From a checkpoint of a small transformer trained on Wikipedia.
Size: width 128, MLP 320 GeGLU, vocabulary 8192.
Each number is 128 + 32 x the weight over its row's rms, rounded and kept within 0 to 255. Layers, rows and columns count from 0. Numbers have three digits each. The size before them is the row's rms in percent of the matrix's.

# layer 4 attention value, 32x128, rms 0.347, rows 0-31, columns 64-127
102:104150107175088187121135144136141106130100092153065181119137124109086105133151103208185113094125144076111208132129133143118083103107116111158087079114126123139126124126143120125120219177125118
097:089073060163160109059117122153101114141149144159167134125081104149104142153150146151158148114174139127125126114125095157099164100153109122068128054173124106190184166131052144134147070128123143
101:133131156103167118117082151108092108076134122119151150102114087105068160099101126163126144162170124131112135201137096190098134121126128111184158131121144173082161163173113146108099140124090160
091:121097143156119140179110087186093041140115145146161042162117119091129182111142097095125123100163084119116111056110146077060149141114118137191077106194101158136078081118088139155147108083135077
092:159087092165158122144084131100152168118146158144096187085138176112062174110135097096116122079170090147131081079135131160125120132121091172142100137145189089103086159136168172146115067179109140
097:045141133136159142107103162116122165087104140119155100152129148112092124124181100098120164119137138118170187103103110134139141082091092160128153077188137114130096178114141167130091142025102098
106:178155084069151108129105096163062149121126148093133129126120092146189096072139106203105145104120123159111106160084156142216183123132117133168176065143157173155097148175199110116120162103143146
107:141108206090081153139119084092122151119136109132191098099139129144171146144113146120158153141112137087089102101153130133122103124100155164041163115164096130178107088122120169122140108115118096
100:136142100083100150196168131152145118134112129166109098157153169145127186118094128184094203096141115141103167131144108135156115069112155128096127176103166086098078084154188168164193083065165106
091:072186115146139112144113096077088126101164165165122159163134141168114109138068126114149094143119152106104111086130121136179116086176153140117147153099142112119141217127145089181133080095146046
097:079141103046102069116159082105135141180137197170164130093163100125118128138153203149119089071129098120125173095124075206083160154126093133101169172160110137109130118132165096154060150142094118
107:130069131097115107114093151129155147120088106133170157174144148181108151138115158142094088143189106080145164154103195139081109084143116090063114150112116083156142121138163139111110143135160185
092:092133137171138136115136149130136069092170149121163140115124087175170135046161164152155133139086184123150068180121140154124052092102098119096108113150089127161107133093144192158099108104090102
102:113132185159150154091033055153085067081160077102096127107120164153123063101112145100078093116146160124114170157114118108116183129124162147102105143124103113128164091088119135116151173156153149
105:157117122123148125083082131113171131188099092115162160169103131143174121071115175107112135150066094115163145106108084061066168130119157157158155133132150135113162138210111109141106147080121077
107:115101166126132148116129097172143115142106061196080110097153087116134150101125142174144175093117191112108157177097120129155136088111106126081152134123117172137130073136142095152099083072162129
095:126156117129125179148124208178130113114063173093120090119161109145098068106101111178104111152093147101126116115110130220115173132132161059108126139126084153076111103159100126131128057180151203
103:128138122123132113188106098069124101154131117191144209158146176135138120165091098090104155136106094171148179136105131058164150157140122116125100087109082183120111109174040115133066157121101148
101:132125118073118095166090105121100122155121114103110124177077100164115166146169103094182158119119166152116089083104122130094166083099164181135099080120092106063152167106147149124124079142126078
108:161158150125154124110157116120130163152118124164174087166055075119141100131128117095093115110108158090120130184116146165136132166100110121061149131117168096069128156152126108103146169164093128
090:094206134134150143149088129132133152131089081148161145096141089178141129136193158132133135164122145131101153102167153187087139172126166099121146142110136124245107128067128113148147173102124144
101:154106151103157159073087079141115114115134166183175120132152154141101167141096143126135161137106165172166077104104103161179176130141097078139121110142132082097154134115127188148096193146169069
103:138089127138097117159101131119155159204157149191047136147145092148162149137161087155128134125152102125114122078071149161155111102105131113114125151118085096063148109106104155135084125125118139
096:117083145152153157113146104110086150124150130206138162088138086134087123083147153132099141100160141159172139125140077163097116143144153086162088084178150156100138015178131146137092111144107108
103:101161160127117180170065107148128126136152144137143130090077156066119146063130087170154159237163121100092157142058116134120154124088135143122075061113145085168088152150106122088092152110155086
101:096112112164163165159144110155141092076076111099128125162124133152077158158053157153158128153099109111080154114128068149170131076101150119099203118138140064150157112100092115102132205134064057
102:161106137100175085140111119124126077133136129192105090183125120157103105134134119128145148079151073126138099152089136146091149161093190150159137073099088181181171162102101139119143182120152148
106:152060140115139154095030114164133137114171076081136100108110108101114182202080195137104143099133125095101104117097113172093090060133133095080145149171101124129131072099161141110171154133137102
099:076162058076128026189102135136179166108214129080124122170111181105149080148147134186104133130063092129200148161137125157146131091109102096169119101140116146153125131115149114162110100144117114
098:113086146093125109125148137129154167119169155137132170123152137141126080100167075094102102061128085150156148116136128109125054127104123129155132123157035163178099130111109147148119075101081131
101:165165125136147158100104171167181167157165107130127123134220137161088146141105122181183096149138127139140171104176145187124113117117109131099058102132111105062167131086118112091106108147163180
096:163108105087133121165130179140122137127140107148174089102125110128129120141096148091126070117100105120085138166145113167168086096106156085089116126209146114181120103107083092091078159141188125